Weights of a small transformer language model.
Size: width 256, MLP 704 SwiGLU, 13.1M parameters.
Architecture: RMSNorm before each block, rotary positions, no biases in attention or MLP, untied embeddings, normalized queries and keys.
Each number is 500 + 25 x the weight over the matrix's rms, rounded and kept within 0 to 999. Layers, rows and columns count from 0. Numbers have three digits each.

# layer 6 MLP up, 704x256, rms 0.157, rows 394-430, columns 128-255
494547484517511499465504512523513508513486523533525492480504519487547473500511480508499470500449518451504487541498526471481516509500491512457474500559523499497520465511541503442455526492464530517509500548480482483523499514506460474494503501517492505554518488520474527429467535516462550499482498515515547508513505516469484498505485568515517507518514551497519552513501506503517497530484
483456485470503527472520524500502529555520539556515491508492538492505509529513526518538462514491469519519462514461521516514493499457508471506437511490483512572518481493530488543509518454476489510507503529535489465513519456494456538493466497511493507495476555526486511523473531524485542510494464530475457513507522464517509450472506571502491529491546464503502519526475464489480515490500
510501518455502496522507506489472502512527542526480507468489489476502526496514508483504500513473477459490532483575458488505559484532451516515541521508497507498488485446483527532478484503492494491504510495499537498466538516479442569536492525511513488496474499501512495508535475484469539494487466489505505478495527480532426507495473542527566535455534516481516527475538554510493472499473
518484506470494493484502528523516520498446486497526451456537472535521496495519479496520481433480499497524545511482548498486516552504447466479509506519539526517480504500506490432489457484524484533494491477539507514515500504499498476509508511471484505474547473454533480502484497516539489516479484543500499511553527551480492516542470501530565504489482503494498465511467475504508516525516
490463493535537497495443486511526535522512519528481508469520474483473504464477513506461517528513528538491500472471505477518532489530485483524486531525460528574491499483510512498490460488531545477544493507523497514511523483517469502517520489496451485471516514531473496457466490483513526499525467461506525496502511485533495479503459546579482555479456466497485530493485453483488541492499
530480537488491534541465476501528483517518503502515518496527468518491506491501527482501502467478497516467503515480508497515472514507486467493522510493495479488479501492462536505524496538482551523474495479449453511534518499504545446494507506483532525507470510507504506499473535501450454484478503506524460481498520522541498494528509470497554497490518478498494444504497511473527507456508
573522501483528508513531458456469475484510473514518509469486488497536538493540473513507526498488494502523484467504516462489536504537516523490492506537483477477490483489519468489497456500556503534500484530426476528478501472504497470450459556459511473490504499514517496509520533495537456455534528532545478491501520504498482582536478454491495466527538514467492483526551534521488478491493
501452507462552488534524500521500500517505508463514483502527466427493497486503488492514517543535494509554488477498480510502534530550456489503505502505507524501492497466496444491557516529486512485501507515452492493518522456507476485495521509499521473544503520515457472438464472472545517483481493504459513485505493500511483529515498484500434546481518487520500514470491516525512522516497
502443498492493494551486540447486445488498511535478535487488537494541508450527509486483503530478511481535494466490485462507501492515516491531538512489454540508507526483484490472530467520451515488487480458538517529492539492485508508511552479520532560500526522514482468516491536491481498516520496518534521522500477500499459489484533558484514535485493528544481509486504489447481502518481
495505487520482506524509499490479516548513529537488517502510516495467497479530517501519485485502528508512474490501527471499538485539474521540538541461524496526537540533513531481517504543511517462469467527477480496490503464484501500485471488479430520503483520521497537499498511493496538498480523515543568469507508474524525473502486494522492497463506488510471540454522468506501473526481
445480519460483508510450514516497490495499514489502472462514526483452544481522513541502504488500520498496520498463522527466466498510500540540467462510527484515512481495505451488488493484521495502517540489468533486506533502494491513491522476532495496562507474515536494520478520534492486476510520453478492518484460509516486510538472469539485531497526473505467544484470490490515487444461
515535526527517465482534485543527456525569524503521484465477507493531502467520514500519521497503482483506484478495510485547492543545496491516453503461468476547478471478510504533536486554470454504440483435481497519490497478494534463499489510473552505498465525485497482509539486526493521478538524520519535487534476507498492503480563488496455512520507465548479494524518517504495535503486
476477501502520508488498512436451525530475475554524508501451497520493525513482471563487489502517510536534540506508487487502496452512521466488511482505508479512543494482528474501486505496494484499501470494465501525491487527419471520516476498489477515493510472467533532497505473510534500521527500481515478493492455524480529496511481481533528497444489531493477499503463530547514486520506
526517496484496478519506533517455492527543470517533491472484465450464470500551483497455521487468512501497483470510487466496497525519491503514443508498481525497538436473542502498509529493474504515521486472490534532516504536531502522522513502475523529483504552521489531455489498503496483540498525495494513495516493528519482460480482497470503513485499536507464488495490464456442490514492
540509464538474521502510476488488470533517512465475484498540471467475567460474524469469521531521496512516541511506530538510512495533489526476513509507512549563501510503505514472495513454513493539492458476517520487536472475489471493500536466458530477511525491512495502528544485511500523478519450521539519495535527536512525484505517483495485504464491460526486531471511514481475459533471
535566498537459506472497494507482489483540497494501487483467445464442531491531480477502503522545520456497524535550447514516477515515522521509468475491475524490520512515495494498482481522468469502480490482495493543515522488491507496491468480482596429489480530500570554526476497512516510502479482501496487475480511485519547499521478532482525485515475524518509481485460514458505519498479
492524495509503534474451534520486503452509478507506505530508476537534544479444494501461504454523482476507480507508475533493515511538507472497523536466487455485509517537497480542513505510453482516483504475506450501520501523472489519497514474503512494494512550534480542464530518507499492526491509494513501505521493504502488522480482528494501489487520478492526486493474525516470501499492
472551538483463540474447506493465467547506495495477561505519473455520544515553493511508507516522541471515519486541472505473489510502474535550476504528513479516545547494527478492476522495490509518497534509532481516552480535483543470494515503498530522505511489537511480506471567473496536527521456484493500515509496492542487510482523450487490512494508508508477528541506486519540517509526
529536450527557454494469488535540498507494521482502494550492519506485510501486522488492512497519460504491473485536501462477545520493486486478489493544552518470494514513492503532503505468522547508500512517487545506468499480536530529482508533487479488500495497474479504483461534535492516486506510491510510468517516509538516531506457490486504477467499491493468495497531476505485489541492
544506506492464476550504465491550519483447446535574512527465465487520499507450533523503517467523476561535485480483483483540494494559480533472505529512498471506504465495516517480450521502461545522495512496494518559472469477467514484559502507514518472458515484462511584477520466461517501512482508446507512536444472545450503519491480538513474504510531499455503538536486519466516518495483
515504510483491532517521454482508496439515539522469477507499513477526543520494501504525439497518504481523482482550433528461515524495523484506494477536502491526489480474485510539476493505464472486486471470486485495481493522497531527524560527507541510518471519507497521467496482491471542485501468505470477500462526456487463506540539508526499471484472524491481495515488483555539478509499
498467552477502482479485492516487492548519491439471484525471490497518520504501520540481483524513484492486472483487508530480495496513449521450528522533465497479516510518514475494483498509490464521496470521522500520471499535517490494505478544508530488487479489518501471491516521459504505526529472467493504518490544503461511499535517476483483488468480499517493518461523494537490489542497
444499485547463477457477518511525466500547489479479502459561510498497502475510485518474547504519461455479485501509538513500465473507453504502452452518508482516456479453516553493478521506494532530499492522537523470514514534476506524471522489504517487486500482529528505491469493525498489521534523512471477497498507518505506441453508488499501480498524494512492500518496464460557502514495
482539495485506489426511485490538519445512524498490477520507496468478485498462483489479535485464463514515489468505517501504510546512511490469465499493481535487516504478438491456520470453457519486497496490488467498459500496503481504468497481471552537472467498521483531542511501483485511532435513539527520483498482515495513503478488478479458505508495505511503460493512512540554478528494
499542518512549488476504509497530552499487472541459492499516508502476488509473437503455487493510497487561490461503506485492484458479506489502493547543517459504488548523495513459508526489470478537477508491535453515543474487506532500480482542523457496515533482498509511537485481476548517519501484489515470491500520505459508485507513490493495511466531486506506481518488441462482501510523
497522507526487529497519467506491472464469534507495522512519506507540510500524483493492500497552492489446499514516482527469512512452502504517520467516484521536532502478508497452479520561515513495512522506512551463551510499431490517479475497521516492474512491539526463532460485508495493505509539518481464543514484496490455548475482506505456496477519522551486495505513504488478482481497
483513498436474496510510452519503518536485531522528530469472516484460467467446511464514459500474464459518523490505498457491480527514525522476509534534490488523471477454481506517505519536515547483520509498496566497540504512502494468527504473486509502520490520507492556462498502524487501479523527469490473505490534516526525509501530497509487506483519522516439452495509453471513464500518
482494510506455494440465507510508486496468489535528524528509532517462490490517534512517510479453478471471482493516478484553493490516511467489503501497526512498492533498462487497524504459508516458531539451509489480472494504530513489505471492507496452472497489511482486479503519489506584463502506469526473493533491500502490472492520495520496490514508501494502496515470484517513506451506
512475474525532498483491503487504522489507495515535524523512501476476467486519546511493503447475484502472471511532510489496463487491471562501466508518459505517535480534497488517517499507516518491463513521445514486452511490511464495523539521496495521503473482542498485491484497485465510505463522453507491528518508509484528457496552514482526539493497507474545523522510492493504520534532
453546492494519553470510503486549490491518483505535522488483494502507478500551485513530524473503508480517501521505540435499544530551494501477508532491514501532501472476512502547500501492477436481557488486469437508514516505519512493525480521473484504508480507505519441466506497498499490512499513490496477520508454471513475479499516488492518509519487488487478491526570508508505519497476
539511453492483511493471536444512535499489484450476525533464540517477544512560513508516487472492473504474476473521501479481507492494477461450513453556559523475502479550529493521470507479500474479536449517511450544534548523489534508473501479541504469536500466499542484511555519487482492507534488526513507512531499471512536494495517477484469468518495447482502531470540532485509471511514
523545496530495527482504517493511524491449529541519465502516460553463519481508516475505505504495501456531533473517495490456497529510513462468495463508472495503496484525505467519494530476537504518509472491480503520506512444486519503549491526515474479459530476461514482510460465522517488507489494485519490487507534498503519523526540499530444488508501486500489488525524526497587510470481
516522491528497479497525449546514525492513460522498514483543486505490536468526516503475492501502487480469541518497494493500469494500504495519512518454538526533475488482494495484519512476485475477509520538482459485501523525491522507526495503479469541536469538473525470481464458481511509481506471499492477516545530508475550532511503528456504495488522522528458509500473497531452483496473
506480487521502532508468503505503451511486529455500549531460493478517460493466526507479502544535527485553479497535480481521518527477453529480519521474529532521534509461464496500558502482487496486494486488527480514546505488481471489521479515466506541483528498480518475508490527516489533495476460504513507519507457459489464498480472515539520474518482513494511518504484528551466523579487
459532491490544462474499478537544488464463519493514486485484523521470537508462521458553547477506508517485529536523502464489544485473502515479553495465531493455493499426514518505500475493457513497509488490524533476518479486510524527531551487480514508510460466544496490500491480488502477506529532511489492513532467545543474522523485533508512526533513507518491506501491491475477488470512
505518531494487456520545463486488486474494510515488489440498532519508513495491499507497510477490527470530498481436481515495510494486499514512486482498512557510494478499466549505465488498464488496516437529486526436485475517474486509481477475496481513523523502457447549492516478535490513485476501470507488492529435498507489493467515528486520468473514496446501476489499507512524460484512
509419499513490500496503455482533473505505505507528466477503517503467491476515536500531509506477475483510504489475490481470512493552495479489470520517530508501498533463529495468500510476508491498489484519483522474517543486501490479495545511495489480505535553484517485502453492499518536453535499513512508558510503517532460484510464522496474484495454482476469530528529439501501461467476
# layer 6 MLP down (transposed), 704x256, rms 0.0864, rows 394-429, columns 128-255
494456464507485509537476528471514528491505483509509522487524523503485493486485480493493469521507513495477503477511495503498541515469511542450452504441535499503488509496450524502485500491492492500529462530488539470499523508446486473506464491510550509458533478506518479534519501456500470493495479518478485473483525482534532488487531451477498522519472490506513493494503483465502497448513
497496494481482486514488504520512473547526540530458486453530497486467523514517523493473542528483517499484494520526531530487508525504480520495482508481525485467499485506499516544496525492490498532452505499505505526513526512508508451500507510505452499516475464462506504490493479482490524475495485507508499472502509467546508488475536479536488474480499544499491535504510460530518541470487
490462512468521540503545498448498486490514497529461473457496527497524517506480484531527519514466490471473509456496484556515514515554485491534528541485515447460521498501453487494499464483555477488517507535459519517524488500510449487494498530509506486476532443528500475482514538528482496514504517467431503495505532459497482485522486500516459507506519538500479490539548487483480486538496
562504463511503462513494487527470539479484514485485546490487534504486467517458493484478517455524512484450490524495504537502496527469533510485478482452460509449473491510482500487498487511493546486502467486491512532509521549473473471475472488482472496501505514503507473495453488490495506547490498488516497484477481497506475482479500477504554505536515479497502485525495519492510516517482
465508448512514520499472532489492477523498502478489525527510476549513503478508540460494499525515480541445511536490496483509492525505475503506505505514533511497471513493480472523435474511444490463534519522533504497487523492517510515489476518547507508511510541497491524477507461527488524535505466526501497479499500479520498504492489501516475516509457538509473500548498467512475515519503
474504464499512464484522445498480505499524472528511450494536468465479497503479496498464490521510529531491488491530468511507510481495502486455487462516521522490511517513559525501531520500506509495515472487482534493520506471518494514499505494511457484506511522504524534513537465497462517504493543469470493477514545476495520525492473496475535495508527506535486528459497493525497505490470
523499532514499482516470495523504504508540478478564476470488514516466476477499555525489517496511485522475504510476538491494502521498513505488506480496534483527492502541504528489484512518431529517528515459485441518448493552451546489516481500522494465487509505532472491495479482501543524443467484500469492500511505545453493510491528504520505518467532481520477515514517524457477483528464
535531486470500507528507499500495503479488535494455509471533508474494524517504433445514463515498483464500507450548492522520490496551569483478485487468505468509495470522502493502476483476516472512498523531499456499448498501486544517515489517535516506481506534518484519480485484486513465478483523482482509475447472506522509503504483524509542467490503515466521514468497482512456495470465
505520515483499503483485472479525511464469509486510483485521509497484506527529489460513476486504553465455426520505484503529485497477500539507531518524478519542538470471463500492487467534491497495464496474551474474475513501502522491486483501464473482528495531509489497503535510504470495494474486550566579469526513538504486521509483523480511557522495528521483552534498496464495514504513
458502504475484484479490518520462548522495493498527522532499498479457481523489539474490523472543482535522505474504500447487499496491462497547508496481477466496524538520494526520517498514495481520491502530495430503491463501530513461494487514473474513471524475510466525543461462495488491477481530475494523475476479494554492492512520531524500542531502532474480539497481532497523438556474
504467490522497510489484463538545501529469466520448539504515508496521501504504496480484508482529450423548522557505485523470488516522482503495465482503528509466518525523502480511513463468537460489512487501478476490501530478461462539497471476512484487546505523489482522478546453460526463495503524501512516502506507482485497529486472516445501474557465506498520490511495545525498483513479
503487500475474442496447492515513509506482474543540519445530468481547530500457499538473535509472486497494518499483461535508543498474475541476451487516514468525511514531526518522530524468508486496501475538489493452535483471493551511521555530498517517524475465488494488502510478513522512448511480506524492504450484544491479530451516493515507571501488457476490508521522531491524513480490
528503455535480482522489490465468489461534461544521510479496480542479455473470535536546489475495483473497497483536472521492482469516512497502519493468497473489546540525506526485500487493456469481480459518479499484486494459467530511496478489486462463486457513473519539472516471516464495531496491498496448481453478514500506485546504494520522535511516498469524548499489510517502508540437
499452507500431507493546525493491471503507535499508459503521495490487500532536485497475544515516521511466511478518510492501478507477514506476518468485479499478528478544481538512495517513483503517492485488487498486508500511437503497479501507469478470454517504508527445492489484535529450498491539489542529505519500476455498519521510474467511484490395510505439535522519512522471483487490
496502470541510541495491488514526467456500483507483478480458521470503528472489515477469507489515467545493532496508456519533497520543477520503529479514486506516521543502480527489523516498486492493492537502537513495537518512508486488480477504539539519480527513506483457534514540522507506462497509516507472507531497540482528497507474541493548504497507524508521512492496507518519492505487
495442525504525504518519492521545501468514529488534493496531519494508523484522523479545480478507501477489519436513535490460485510446484498518512494520496503502514488495508460485528463541503526510512517485496497493479482490481495495454487515490422520510543477553492521491474482521467472549478483498485496533475532466492488489508448511503544519478504499475531492524481519504498511484542
498512463513470515491501507535501520524494521506514499517531473482453534499445488486469502460487500500518487511506472509516498477447473493459526494488462492534517516500486500499510520518472468497522469486530485472487530471501530529450479447457492487467481495504488500498528490499481514500475450568520487524516514534479473509468542443505468492460493548492493464535449493526458534539502
520480545484498520486536473493510521516505515508482466490488549462440503515507548483477478489484462483498478526483500522479494535473499469503489501503516464483495506486514469489516517551490567481529505477469549446516465493468540499531482460492488541467566480500440516474513501515505493493491447496489525478484462509512522513473513524502514506448536481563505456485521501494523506502531
513496455525507510464505520491523532483495530477548487494559469512580480499468469559516517514513465530545550521478483501506455537508455505539526478477468487526513460521519461522534476477497532484477489475502515566525498455481478485510479466513466509504497493462514492503487508490485528500470482513524501489524476496509524539496509508482480472546508508489528478501555492478503511501479
517502508462473491508495449520508474480464502495518451525445520483497490501477498486557493486483434561523524461510535509517560474515507539495466507520488471510520499509530492508447501483503488477496546495516511537486497500489479507554536512516495494478483498491538491519528488509524513527490521416496470545511464502494483519462500542501522481513512473475514493507447489506475533485486
470510493520497491535516537545516512509535505509516513509517513503531512523496496510542456491510459447509495569460504540526470459512497473528493465558481513485479473532511535494568504504492496511537514526487520502507543476511471519500496540511440495470462499499478522485487480500521515498502477489460483509498515486526471450488525499463481512530518478492475521445486471442465498446499
475496485528505508489485514511506492476496521513509520460536495505464485490511475501506467506496491535508452481523568545482528521551532502532494487471513457526538527495452475436527528463505516485472521496480476499559502496497503526520490519446510476488511491497483501486447462519488463462502472481468547525516497525551527483538478527462501514485479491503494483507524514537510516469496
507472488475544517497484540501533474518489485529512467458530502539514508498476478508489483445452471495509481476516479504465526515481493535511535505508463478487533534498521535512486492533455483530463530479516514522479448472520496465462488494548493501490477513492472478487546564504493498482524480497478519487456509482489477511513525464480490444503481482488490535455497528511498487476477
490477515472548511484504498493517494524475499508496474496479479474489507452516497530487482516477499518487497475533508556511511521483426486472509526464500501496447520459483501496501454518485519500483480524481433499534526542522485525478485489515509509471519525473478481436497484487480483501502511500509487544497503463494460527508497465501441460546515496489489485487516516503544487469568
514494528523481466483511547466487502484501508523477497519485510471481516463513523505463535508489515500520485501510466474451499503470474505498472485512520498469461485552501502532453493464525474531521501523483523460477495501527466543471476465494480473507461475486514545531478494516499468525451482457489475509548507510432505479514491505500474505518520495542577501496483501509491471504502
519519519570493505523525472526481503479488487472507472461514503501488516486483511482530507491516448457454489525462513526444549489480482502511491563496512509484507493515534515515521499509486474506547523497480506489525479499468494548507475485494461492529494499444528499519487536497486507518479507539489531552486509499542459493511511502542488494475504481492561456474495442465479475529512
468491499522498500496565577531447463491521464498509481500524516500545511475467495478508509489525502468497523497452496485525513533485541527538554462504530502496496456503477508498516527528464523493526502514515508521491523542538530551511488513488510509541486453436493440499531512525503490496507490491509483507467474511479512511523512483489479534497480510449522476515500493472556447543523
508511536480499480487534499467491534515482522491521516510515510488526492506482511475471506492494485517472498531524506531501519471468471482489462491464518503529485499490500521515519487456511508484503521514464525475476507504512464499507453476453501512541510511508457521535535543472488520501505466499504549510495488449506487484522485509480452457547502505517485497513475486501532533507520
497468519484496551473482495497486529466485519536504517497494506508577484475514511454508554500538541519527519468482502482484476495479469524520447482520512459517473517504507524541496550516498535475460466504475544513487523455494522499520461448460466503519484463545520504531471479513492474521539511488495522477559508476494521519473490517494499524533482477518521484512514510508524494517515
489513511499555532433491467491497482478481479471506543509459505491444524519481492495523482523480525570451508503477500478495489505493516530526476540464509502530470508489498531498485523511529488499520471543449506469502505482492537493473455510526477500465522511512518496512567495521534459527525520442517473483514462465516453483500502460503504516522504435483489521494494554517493502487501
498461508490517577475476513524510470479531506514528505496456452529524481530499520539526555476548495528474523492519499494547548492504498471473487524495462517468425459510514521515499518498504500484519466472473501489523483498521491483525504479492460525515485534488495514488482517470526448553479482448456494518501437490482496483487486472532467514478537527492486502524486487507474504457477
493493498516508523486490509508485526459505484529530471513493480509502498534475469514521510544477537499539462525526487453486520465499459490541507479500520530483523471506525517515494563487484483476502454473506492546507479519509516428489459525453502494476493452513489512537483511539493487505532465526545483465499533500468488530516463470544501539490492537525495493472503493503536508485543
478524522524493465453518514473565510491553498500546497502507497458488485534491557503483505506524508463496535532528483543536458479522468509528500456508496489517504486529494491513488465517511504487500539561478472521459525510527462511490486479481497563508517494527463484487493487497497506490500466442492446513462513495511486482477501507514483505513485509535435492469476469467491513500492
548499442511524529506511488502518480498519520504502482536555471473496547501525479520448464525493496466542501466492489502504501521502511461514486481487526461519484531451461494468478508509432499462513514473493474517510522518519484532521492547496509513487472478448488512496505536514491458480480484467455498515502554480494515465498542507482500541536550484536509496497503508509541492486530
502507520514540518520506483475496509470484501465553503518453538439525487515484486504554488534512514503555495548512508537469467488508533539535513510494459500487481463490535496490522518511488495529521527456519497516518511532499511427506480528517498531461470494512488503506415513491516533506493485533514469473523438498485486519482517521513542505530432508537529472512508477485482494457501
476509470483514549487523496494490519464524476491488493492519551529497566533483502514499466525526559507508499538491453502484498482521461528471498479549518476536536511517487511555477507468492542490490483504526544511515504482491530489462465491528512520532525479433480487481494532470462566531486499490460506479511532516506460498506500491472500489523487508504481474491508485538486505498503
# layer 6 MLP gate, 704x256, rms 0.151, rows 395-430, columns 128-255
445479451474520453505512463470478481501498516502541472509479480493532463494459520513518515503515499489517495490522514538489503537494504533480555510463491542517457495483529518488468529502505547482526551496503509542495463480469490504533506500480505479491489475481481473495530479464445474490472503531496540494476518548435493574516506515548488499515480461480523446504480448520511505482537
480478549507473536492513512474503551528481497480498535443541495509530470458510542543509524485533485490494524494508494493526475450541482482507508507530460463496445521501533508503504480469503524465529484548506471510494485512511541528518520488482497471474509531523501544484468525472474495507485448516483517525543478549507543508471515490494493481496519482525492492463479490537517556475494
495522525475554504478521481504526528499464462479499476514511530475488522470565494531458550532470500515518498497524466507508460534503477487496491472514468465482485519487472546506528513469514496467532503478522509554484522501540550506472484492559475539499508500500492506492472482512531502527493519480498474505512503440538484469529481489503466486479495550474528517544504551471507494492514
494481490526538490505469512527482514504537497455474496473569486463510444509496466507506499510500507488478459449565494499480468523500541499486489534468550471532534487406449464517462520493490475474503524492473508513471527475495489488492495475509511524482507520467519497488486465482508495504444476516519520497494476525524516498467497458492514537474447513447522529517486490474508482468480
531493455517507472485511537487539545543506524481496503493482511498480517557512501472469493490511497503505523509505500510457501491478498515473428491522450489540490519534504448495460504484541502479491494537523510519456456505501506530481466508513494518481513554459482555474547502476512478507462506507491488565549509489493518540516449483473481529462497470495467509503476494495536454524453
496447523456441550475487466511468539467510529510527480540493469488521478549548478480537469490540541484505497460537539507499472507478490493512537516505494509484485464508472522481535492477520500539476542518494505503536546507470472485489488541468505558484493515456450515542486525462498501476462479494509538508492539497503505474492554507518502474479523509510499517527496475511520501504457
509462506533525509493525499505481512522503480513516557498462550427463502490471428502533474503513468492482509477577467544549496558523516477507462495499534507461519518502548493491498471491454488497517523517469517522523502499514519510529494504529479510536551461537510527469509538490510490485433480503509493489493469477456471509500490470496501515481526534469495513473506538483509468525473
487559499481533501480523514506496543506501528450510520514553462498476482495526546513507500537474476515520521482466502488485532554474483550495478482518533514500483493460459510512505533549502474514512475506530509512502485474510500511526521520512499461473489508509543519481500448468476555458495549445513521487501524513501494531515473445486497446468513520506546540498521501504515472441546
500492486475522488495478531499482550484516472531478510500490469492531452541520487543503531488513479487549477522482559494489483488524511473526448511514485485519540507533515484481484552546523494534482519529477468540503481494519537493517534474501476533509505475497488462523490506452541499478489509497504502488501523522507479503473537523510491501502480486505505510516495496531493470465539
487499494503499515463493498470504511466522503501471505480532518443476524503494498479521526552522541499481483503537495449458482513509475464457507556483532527517471491488519473474455513531479523491474534484488523494502515519532456503473486539451470501513578512512496509530562536469534481509502514481516482461484482449488537539489497512489520501509489492475492487530490506451512467475552
512478538489522511550498515499491538545468516478483505491463484510490515504474500504482509502536502514489508494512496535476532536454436560493514518540505523483498486546489521528537504496460468500537504521490490504473543491498519476529525522531494493475500501508478520478499521486480467466547519482539487530503541527496475550480509500483496527517511531527504479454453541489485463490479
499526519521515465545509462535492530528503524482490499482531446541533504496455485517475455523486489456493503488501487492491462472476535483491501499540510446457539503475514556475448544508461549500501506496527452511495518475488495484517504487500466523520515507491507515511476473486528485505486480484510459530502486508522491496471510510521555515488508488449556515490484509490510512493473
454557515474504498491489453485514478546490463456485520453499504497510515464518515489534496523539495474508511498513504453491463507554465491520512522488487552523475472490527505507499509506513543484449480509496468520504533457499477513539520477443477501476489473470494519554488533479525509514513498522470518561476516520520506561460498488474475469467486481480491495469517470456556551462480
497581503539505492506529453494507454515500502498444465506531494497511505519474496466490533475526536503531497496463506550473517498499479478482484495523496539526522498526508480476506501481532522522524472432498531515472471453495495508530498515469507452467504460502507527493513518466529495459479488520509501494491524529459513509518510477519500502509483466530543516461519511566529474489500
512460515475512477495491467496498531482532510513476508461487455522534535530546494507515474524527490517524517513547459485478513457504462512506483534440454484471502483496482454493470505505468514496488527510525492493494455468512532466490473489530510436472448478498453495464507485475511482495500450509504467509503491489503529504505544497532466453531513521494542476520493509502523517455472
487488486469507481463516524523484555571497486519475528525487545511558513464492494466519502532503497488531467518522487525513498501461516516508514494486513518499466477487508498485473490514530480472513488485535510489515528499520487448471492542519431489529521520507508505509517506485493463487538539539506502525499480508515474544448480471484517518419516482496444512531519503537537485509518
507499523506527464509464468467516477522504485538522512561526510489529484514497512482533479521488578496495489485512512513480559467541454470485508500492451491542537508501510497511463534491495478473519511520500474477495482477480479501527530475465467483499517489471487517479495499489490477456519540483508504518537508488464475524497513475522465486522489518466494492526506494528533494507452
512486493502462521462451538560532503544483512504516473494495494489501533510535490495510480484537488511481490500501505484520501524491518485464497537467523502463488456475505471459476531457516500515463581517477536500502527519509501504462496510551507481495496500513522504485457500578521481502521535504500515434522528509493478531527510472499471545481515543496499497481473472458476509504509
486485479498485517491481494494524513498444498518513516548498518503520473471441482545474499456503498552570489546529488525506505488488511501483494463476508521514512524496517498526511536458539515515470461480522476500526507543475520518541483526475483467500541531501484528447527482444477545503508490424518480504470504506476524526451459527546477514539541479521504500539496505447530521509494
478510518432516445473459490495482551505473525511495492499520476489469495484541490520482505503513497461452505504493488482483513502525479463511504533507526503515485452493501478502503582507496491535465495504465483497516540535493501485520521547522480480486543545519476536492507535535488489485479487521508511490523497441522470463483501487482480525479484532484559490507522481526540507537504
495483525464492453495539465512482547507511492468511439474468517504525475523492542483477518516506509472517490511509495486480512491497477516495506467551448494486488515524513537486479504450500504516544511474501473502540529489537555481525475522501464528461509499551471514509527550517504492490496497480450500512513529515467520461539540482548504521486540532525489490470487467526478495500509
453533471522524502500506525485527503509549475488513490492493499513511508538467497479486501500501490506528543495508470507500508509507500475492511480472484513498542533526541456485517463542504472551531483522552548523508468480500503522489511534515487478500505545507480503505518477549545464449456515521459460477459483501516456497510475490515487505573472491500516467497471481487459452534533
493472500533478496458479511516542479496510478534483509458463530527479512510546490486544475496516547494494460521532518493482516463530507498492469488503507467501498522506508476515511470519533481522471537525482474476518466472510493525512497524505509468455523507457496484493480464443494495485472524491480497489521494481485516475478482475498526486562481436497520504492490536522471473503459
484463484492528491467498476524514484523548460517526462479508500537500493451482502506533504473471504494504554521515467535464540490499508481463429500490465529518520492486440481522520490523457488476521505452532498531561485491503499505461456482512521474483504520487490453525496515519521467469477524477491489498460494465549497443478496480531545515494474472504495486497489503495463484507496
490500478577464533474489509512521494442468481487428522497493514465536493510523474519471528486507464472499482489490517555504478493479475531461527500493514532513522503485539461507544515520500516529522480537480524486489485488480485463434487519498468446503485522501495512499514473499491457499535508515510504466492516504485466508508472479484496526547509512516541462522505506504467486547540
450496482529507520462505515482478505506495433516502414497491474494486486505534502543467470509485483493501445489495475479468472471511533457538514486489524526530505494504499516460508489491506519496484470517516486494532491587510487531460489530493505474494497517500481522498522548509491454537484514477509477484474518485489506499519529499515477513515530527487473499473476503473516532503531
542474469505493487471503482544454524527517547465491507530507536545481527494451535518531484483478493524509503512528502489501467479492468501480482495488532498543490500493475540547526519503499496511458499492511504443512526511496502519497499526479499501506474487467512518526505526494529501520528546511477555507460511515504543504539524511536495512494474509526499554491562475498507469469508
527481488522510493527484479509496461515518476512524500441501494527502526491511463472520485479513477484466451487532514497542470518517517516446519499487522485447498477496497487468483475489535519482513500502479508509493504539501483509474493460523510512518483517489558498513507486495547485546495516447474528493500506512527476494458520507505476475488499468463535525510471495470535430479515
460494476516485480481492528472480490533510480508482447456522543501497476485538513505504493530526504514512509490482504502510438522474487466492528488475478525501494535463499447491517517493500544514515493527493543512501530492499490493523517470519486437506508483495467509488512516500479504511478488500559526502447492462448484506465488515505468552490483474482457527548448463525520504451550
535542486498469497439508511506494527482543534560505481522465505479531465492494510487518537512555558484568499516436538480545524460446489507458530500513520515481467493501510520501545520506529505513514500497508505503506518523505445505459499531448477489455489505479521475505452441478518486507465499462521521465492472522548479521476530480520535516505536526469479548483470471541485513507521
495463500521496506548508506547476479510461489492477493501524494481510504497491464477533517477493496516468514520525553466521516491524510480520539517507519507476531475482502499532498523457483493486484511521460475486468506520487469477493512466524498477508435498525486468510475508532517506514522499454477520508552459487445484480510509485532478496513525516509536524474501519522533502515495
536505525480494499517508490515500527543516516498457492571494521503492473490496528503551475512481525520475510489503478472504523497536518464488477518516540545484484540477518513505487482484484540466500531535476492492512501551486477499520526488571501467475473542508524480514506484504500480517516516495432505510536506507471499515517531499477467487496502459444506470553445487534510494504492
462490456501456491485517511552499513452520491546498512492473529481507507468492483465493530494515509514502548463497517488492490489486533473462508491494507518483451504507514518506483500502495504480535494557493512489527470458507506547523523523489493484482526490517502514511569460484509487506518517492525508532539489541480517485477542485510501496529524525518483491507487506552539428469515
486485496455550490482498481539514462506451518508501457464504488548479527495474509506507515469492496538486540510522483525469525509480479494493515478509528499483533484490470491505495478475487510474500494508531516491516471544498495520508526489500515536503531479492480512485469492522503509456531463485548490512535486527522497496559479536493485509475552468517534520521506502492480499496573
528484513471495470467491521497495518560446520446496526553464485534517499540524490486513484525512506515512513491517516503523502484485478479494480481528464498512546512502499459497492466504472539505494464501512513521550547494519492445504500483480517532563511478495530496519467485435532467495527521524548484508487483484497485499514508504429463481494497536523462478505509463478500493501519
519518457503503506455534528520526460496465483526468508438495479511547524495467497478512503513508517504517511496538473490508495483469495496451542498501487529500500492518513517528492466510503505515516469491491539457464499468481501504535501540487461500485486454533492526534513472443536499493496499521494483474523516481486524495521488514475492497488488522488549503512511532483510499485546